Part of a small language model's weights.
Size: 13 layers, vocabulary 7824, 8.27M parameters.
Training: a variant of Muon for these matrices, 102M tokens, 12403 steps.
Each number is 128 + 32 x the weight over its row's rms, rounded and kept within 0 to 255. Layers, rows and columns count from 0. Numbers have three digits each. The size before them is the row's rms in percent of the matrix's.

# layer 3 MLP down (transposed), 512x192, rms 0.0888, rows 8-19, columns 0-191
099:127144083115168162103102139155116158141103125158119103071158139157119119191124109143088144215170131167079147154089084165190130123155111115097130133107141115165194050139108117097145154099099099134155142120164147092089133112120159133116166064146173135214137118070100152129152151123116118117093141097181140089135204123138129134161100161147188089131137141121142118128124160095153100066209119189108098123110173125092108170119138130076111121144055079070077073113196087185147151128138111144109113117112185063132132112176141100150136144087155075148097113192143141122127130137115124116
102:171112155115121155179164114166096100104188125099125130144148175153164135077125093076156102114094089093124123038105177103142123137077164158132096114167108121079114127120149101109043084130102100088129123132123173151150125079103101109110110083115138117101191130156100165092155202154176170141129163108152103117084124175105122116144155132108097140122226144148155136170126098131127137144125128132085155158136127059177105118089150117169101171103113158138155141085125106104133146160141099141128176144125071149121102116097131146153113086188099082101217075186049126122081129074116124083
101:151086080129096095104114145175111099149067140129107137101088112095161086130095133106060079152171123125118167095139161129107203142161186080138103141129121077082026166146114116118118154156189125148156137059056185117128167099130073095080136085123103171094154137111120133155140076132151129113088175163185127160129120187151174130059107125134102097088133101147103124163097071132122152114114131076129173139133156121108122135125117062114082155115134049074168120123141138143184164115144083187102135100178128144155164166134082168111111138114127139126084153073151153131143122116099122126
102:132153114089161178141141123138129149186097152135057144119132095127132110160093087163077158129149129118078191097132120108110077121140083149162164131169112141129125078140071148105210113173090147154124171117146117138155145069082179138143120079144117147122144114104122119144154178132128154132082086183110132135091137168119121127112103076137193177150130138177106162126093143121117137127119098163105062123117123095132074196083057110105172071156089126158176174108215156134175130090136140125093136205082168089068162171107126138161128072148105124129112146160153121158143102065128085152
100:122093075172105086123068108122124148140143146136170134165148157175122128069102101117179145088119133138141109131119097110097120112110099147104156122101139166071076125178206126087165055130209168154126065136143052061124142127147080158136065145155090149139111108115128156149140092116135062101142126154099097130088126149094123084071132045107099150131082134167131067085132188154109154130142164164149096123119113165122124124100150073127145101106187123107114126121127077104143155167124145119166088116102158125127121099109186105124148087099154158151230089158141158077131183146156143117
094:144150139131065126052124136163137118109147161170111128072117159102115179173075109119088124124082136134116166119100155124170166159136126110176118107139090124176145163102173136146135148106152119139146198091126097139100138121126098132172158115192151122203206093124133207198154152086107077118133143145082139105163173109143125080081092121121098186116142154157123110171142155117125092134179088066145191132114146138135165106131142120114163209085141140147099084191096124098099160132139072101168173122127174139153157153153136140139104092056131085135117108175104194125080134137184123107
104:111099192135158202122075064134165138144166143138156136106105090168132161130095128096135112106096170188136096161114111076153144152167133073143085116120128065149132075154096145143079128147070140130133095209110109111183115119134108081135157152097188104083113177117140124123134098160160151169091150123101124080164157110125086124115120097115068135122067130166085088103159129095134075159154119115117099178089172165121108070173092096081116128091121177169106185153121135155100120076086192166149078164109099184102110172126059120109084131126097085134058120105122130117129148143110132117
092:093136122092140115118110093204148162130108096127133107145144123121132085095119123136136103150112183171194105133126135161148118168096131062100131119120128119126224059083108084160114127122108126170134103088162172107136108200046111139168148172142164125111169087153107167149132180082102110128065114074120178134138123117113136095075190169139079118148118168168127115131089172144104105112121129087120093136147086070106186159146144102157128118140083127084116136176171136082163102120192120136166145104057113066066142149110196122118112151082149126112190149131104137168140147164168158098
092:167102131189111168138136179115133067133205102126103129090123169108172140152124101138198059108158112119102153154180146144150107128103086107137154154119115156050136098132102130131154159135119143104122115103153137142139073080123121115103171103099177148112104097062129137145045144167155173163089150164184204103107118169130121125117130158115136116134140119119194150151070151127184123096098086077131091133188107111127182137117102145106092096101121135160146145104233172123190127155089105131130167140084135173094069132145115100113114120133150207141116153099085180166106132087094148151
096:138164080172123109098172118114083171193161094144164100131149076086157085084121116119129146113073144091160136088133146144091100133100146113112152142168191147192148166130111104154120117179109132138087146207136062168090202097202092117165119112077100104114118192148141120152152127079129136104124048146068136165160142117160128172181163145128134092115152141114112135139118129141157078160163132158115183154148164137170122145133150157082147127139096119128100109169085085115083115097161139200103137169131118108103141154088071140120145128100138160103184089129099159113111054080122074174
101:111084111196099125067144119094100145156103190129163130142112131200098111081068133149123147096126135108160111124127142159090076210147011090110121149114120124181158120192126107106095146117122167144105161135106147124158082148095073113112141158134124150075072113125128142142141142118149088156092150093175144106126081109140091114104186130157162102092126160189159107174133093129112138149093140151131111105048122099097107157101165079139187096130113098129160103164166074112126145104096164170139151076165157121104154124172074107084142115147131084137197144185147096190088151144137150121
099:193091158108151151115202088099079128110071153178085153103140134120171123132133092106125083121153135119091095182168123117126052101095108154214097128105136128101121155116164088180096152140121099128184137137135115105113146118095121065112100135110121168125130152127172093112137159157086117109110084122125122118116152136187119138140053084126141137140046131135119128120175101168121081098075181153095132156149151135165139083109105092101176086033115165166186100159110119119143161074126199130129152242101103149077156165138120134137148110119132138143116127138066141112156148148127135177
# layer 3 MLP gate, 512x192, rms 0.0677, rows 9-19, columns 0-191
102:159152186102109111116170108125055116123178155130165141160114126118175130132149061124119102127122170063162145082100166131138149136098122119160119061163132126164147115116180142160102124169113097096143145097095124098115147099109112151142078109163093156149134122145105144137062111141190114147076140121137156113101103192086098159175127157110159149144163118127193185196150105162134110098094159115114120164099143111121113097140143158157140139137114188121146110054138121121159110217129050128117162206139112180106138122163210111088171154125084083086192121169065128054133120117140131124
099:119162197072120069144069089126101117150120129136161112095112133113144093160132159139188155098074177131181085116152081104153154132126134171102105097153126172120158124141133072144108133118145106088135122180146123077131114065094173133083133165113156141135074093137064103128143118124140148096141138105098150130110146087119087197167183118120167095081087113132181134129144131189132118154100100118069069121142129137149098092144135121100167122037100196188175090095071080098089119106089118104136132151133146183104114164176165090107131171114082098161080096170107181123119133094141122071
106:132135184181127076088154125167122117064195119092197139107129135095143138086192184125158127169119137110182099182110147102190131167146171116114073135131159139118186142124173106150136133120164151112131121139111088128100114162134088124144118159095139119112077122160155116147090116142106101084166113090202146114146145093107126121130174197122098104104160154100160142159126136132135110175128138121179180103116117119122200089159255107154096157134109117093105095145074090146096112170135115149181131069164097155183047105131133111097116137103143126127159144098095094123161157163108167125
099:110139143111102114116213107143137107104102075115095134129123131097136129123131135149096111145173155132118104172111179127203161119148106089172115122129096088180174133107080156185066138139072103089117151075146180118137143115107165065082152102106169096164117124155129131125112135178088144137089136061116172110193079134140161104209106193179145123106205120088105143149134077107132072115119090090114198155139127107157098143174141153139150126099118170140141160078165173133116108100105122103062122133145079172164144089153078089113124134130103132135048169063106104136136119154100092133
097:130169153080138157130135110146096141136151195150141117089124159143139205101161138086102159120102126136152166135104127154209105172120112114130105144132134137185120181108113143186104118109155123172188163093113133162128094125154161155094099112098147108147115093055149194158128130074162089130179089171152078162126162144133121065113082093148125106143161086124152088114080188121140053124143081099143196134077062060071093136123161138149149194078232139143108112166082148150117138113125103133107153123143116104128162147136115114165114143125104100164085109134101128112144191170133091144
093:137136164112160199101149075125161126126138100163177174145128120151117083116101084108137139127120122221136097130129118090098104153176095070142060119119152115130126101118069144104137119091100158128180121158085105095130112169158098107151132169064205181121134188101138144166144135168124114095178140126105172133137124113116139093140131104222118136110082134135124076144156116091092123170151072117112071194129157174152098109097101076152065100124116153146135071111232158136080108134081163165159109152136130147085094145136077168094151129172108080107092099090165124118136143135112117147
090:083133149140123115089166120075128140157146105163140184129103172162123149086163124131137119137155048144102132158072150092133107059145066135111131159086185139148054153125081102103152145095220161128163121147107175183094131133173145095141204116047138130134125115123157121089146105130130134122116147104142080122158157122112137135108138111141126158079145092098157080112140140125185137129137121144083186150142110164079124132129067134133118108159127145127134117104090154198117143118052134083133155162236123156151180081113151145143191136104149129167158082121180136172136135092099076182
093:161129164179051174141084127173166170076112149132121153115137083155114087097174145142138161145087078158119092135126146061111105143167144180119083114121159114125142128205193083161114151201096094149156125130133079115118110141188077133128164099165146095125093089123134138132181099127127188087066213135136153160118127207182100124108131080127073151111112173140138160131157115149111135124143133108147099128104124128164139167104165104117118152119105151165118194146122160062073118058188122133116127148128098109118158144072141095125108120189092145146131086067151148152123094111085119100
094:135145177122134119103106116142151137113082160152170004132176167131186123129131135113179128091147099140112130134151138085160134172223080129073081156132217126086157157100113174113086139089171090135162141103121091136129113175094125090131116070104162157124059108144173109129082087078134126077152139055152148165103135098125124116159164128118088154095091143145141097126072156079178140188149091103101109127148128207148142136120151132108089121109134160159116182143125143148129128058158145131160088132160139095148168112155137157132139147124148111157134146089111177079097154128193130102
105:128099116139094130112154108135013141151120192109143141102112130163144124119100179159122140077146121154158096057109093154121115144161029128112158123104120130173177120142140174087111098170132151094102132118141120119150140114102100103147120134172106139072108065105190185070147156113169221117105145131115159048142080098148113081116167104098146137116133125177169099162157091091067197148151144136117107085121135079109143096121134109139177114135162089140193103109132102111128147107096150125147150114125105134099164123119098059104153123197149070190115123195116122136108155151102158109
104:118147125132151099178070116153143102097155094050142126166133108115106091120153145144127159110187107151206124070106157091150156189157119139073156109155087118178153074162068154049158089126125113147100108133146130123188114170127107171156139127156113132137133085085124165136095117121167084159137143136145162150159067109110169106113152153124154131110159107138119144116121162103082167151130094140183140090111066119093106147123182123148113170209116114117109177144147068150181068219148090119175085070086156110161110075074128159089128086132085117113144117128162129144108110077137113097
# layer 3 MLP up, 512x192, rms 0.0676, rows 9-19, columns 0-191
100:116125143119152117102158148114146140184133146143112106145139183123139138073111150145079098093137108159176083186131118103155093126110095090149125186098091097081122116149078172107110183098100146196171124173158128160124143109135159099130153191107172122125079086087151148082150145148126103092182146157130160129174093063090162110162133082140101074104175083098125198164130104093187186150155099125055098128107175086230096152117099110092124103157126101123170061115124107134106117110134162110139150121144147102100159164113129118147097077110096199150118110109199109181149146107146152135
099:131170156139149125106197189124175085051118153130150037147104135189131154175146156099120136083195162097065178134133156095192084153158100118088160122124085058084169145148089137171121120151125119147158135123112162081144098148111092146126187140093153112180119147139159166141126171177082133152195129091139121145106115133115161122085125164147203099172139127155151117146137119109103069158070152131093179121173158134128153123152136135155154144138132190113103142113121159180138155166109151158162198128125151164173119122139120133086180146111078119170082138139155123111153097107147171185
086:081154126195158119105112155150152165111150133086135158121122137126129088101183110154151145165174097071154182118097116120140080142175109105153140105160153156136179057138110092084158102162094147144146143103147039134098112094078162149125163118087124127105081089226105096205131127078127170070118089157150145097136095096093133137102119128113170120109140164145188157110093160152122120166155081166154087095110168143098147111111183134116165062184082142127087102128149088091136128138136149185162179106167086165078126162163199075140121098106127100106147155144099115122113141076139133145
104:106182192107143148116114150155117143149138168116138111082111083059087148172148140140129152172146124140157171109110138134134148130098172108179079125114117124132145106121144215153122154123078132115144165085105170215094105067092153157114153089136204093098121165145106084151109116122100154168144135061191122136077136149140130188184175184161134119143168166077163191204139072116151160159162128137139135145110153088157128122129123125085111153135129131153143152171074159156117126136161124115101159130120098126102144164147042152150115174084123139081079157066066088140122117144112171141
096:156118156149103113108155193144129110118136086167119143122114125076142093182094077135129118092117134142137123095117114191151177101090147096198087046100141123100069146097158153109189168143156119140094164142151140126106077073121071138190124137188095145133203142180138122090101148129111139128050146093113146106158176082120124117086134172133132157105141132134132131205117135119122100155137146044091134150099173142183125139146126160146115098161100134086108073155128146130125134124145072094160165082120153110138089110144118102051132094081204132102121116140186144093058093158142152089
109:141144139138125094131158211094088072156110118115061141133120160059164096105169154136127112156142086078102155097133154125118106135067127153120159118158144163111126176127130128127175124103182126086115146072158104160087101134160136143128089123146114148161145077127140150186110159104127116105124097149152095187107112105103151103149089143169178097166203155108141161202141144174118183100094149084135177097113065164129108174088192162155159110158100085108148055083155117136175107167173107107129143115157166110155103081102151125145178084144161197129200199153135125139139110139133125168
099:146148121113181059130134136174126117115102127140164085092124100135094128098133148118105102165173171165172122109145115149165148119082111097110150147183187142121138085076179154162181147141151135074087171090137124066119130107117147162140136157182156150142134106082048147183127174104114120142073139071078191123107162116116115117086104133121100119096106149138114158096128140156126139164117133061114090149178157105163129199148081092096127094184104151163133108111157117119131097154152080111128144110114092146066140163119135165082097141091076144108158156142120150176201109214157184053
095:129133114113112125104145147115201151123159151177138158113119143134096075131176123208125148146095152145122143110087138165136114127096094156129097157149204132087181184186155078107103127128186182179123116131098093117095145153120110151151134100125127121062112123167108103130187161141104161140118105175141127151126158164188130167086152101103139082063139119158059116078139094131078122095130107094111158167072096156110128115093136098146205071100091146157086105086078193079090092128121172091136050134159127125153121159074128109157093171120166119120174119086203122095121105109112123132
095:140100155140171098166196143128124157145112128188194100140108192160119079137155124148110099125162139137078157137133138038168094137167105144121133093118135158121112130156139188124149135111135123085132181046155113144075162156119081158117105111123110080152088037133175134131128104127166129140107180113100111153127163092141130075165193148139090128146131131129083180164096162107156194148107100172179108101088095154107145106108178147134107146133076132116090108131165136106129114141113184204112087152117115109124165098135206082128114131147144204112102117115086141085105153106202087167
099:111115158139111117173123115171086192167210181151122132114146099093133127069173073154119127163156093155099159131088137109041149136075101117111150121156143128124088185131133138127221140140148124139089121120164188094139143156139199111119082049119119141119145106121080088109139146112152110201101116101105123139120114148115125135141135160073119116121154120110172154095165117082124139130155118163104086119131105098147097147124079181145124109156081020107110054118158124061142166202072135131086086090099127129076120163127141115088117141175184129138128136143169120093127121078150118110
087:168134155128125162151106106160123108087189104046125115142130088190135091109184177123133128148201157218177089105145147115158075192146101151103133120132036111151150110135065170111129097140129110137156103110131123145158082171102082124174148106124092166155137092065125129082123147115158140164159130112172157151117051122111142096100165151109168114139139106110101180079129146117125143128113119129176137117097101120156126119139171135145095181177099107120111151179097080155180106144115099118185107142083171073086092120083131157107108050115080111143103124137171131099080170103153078126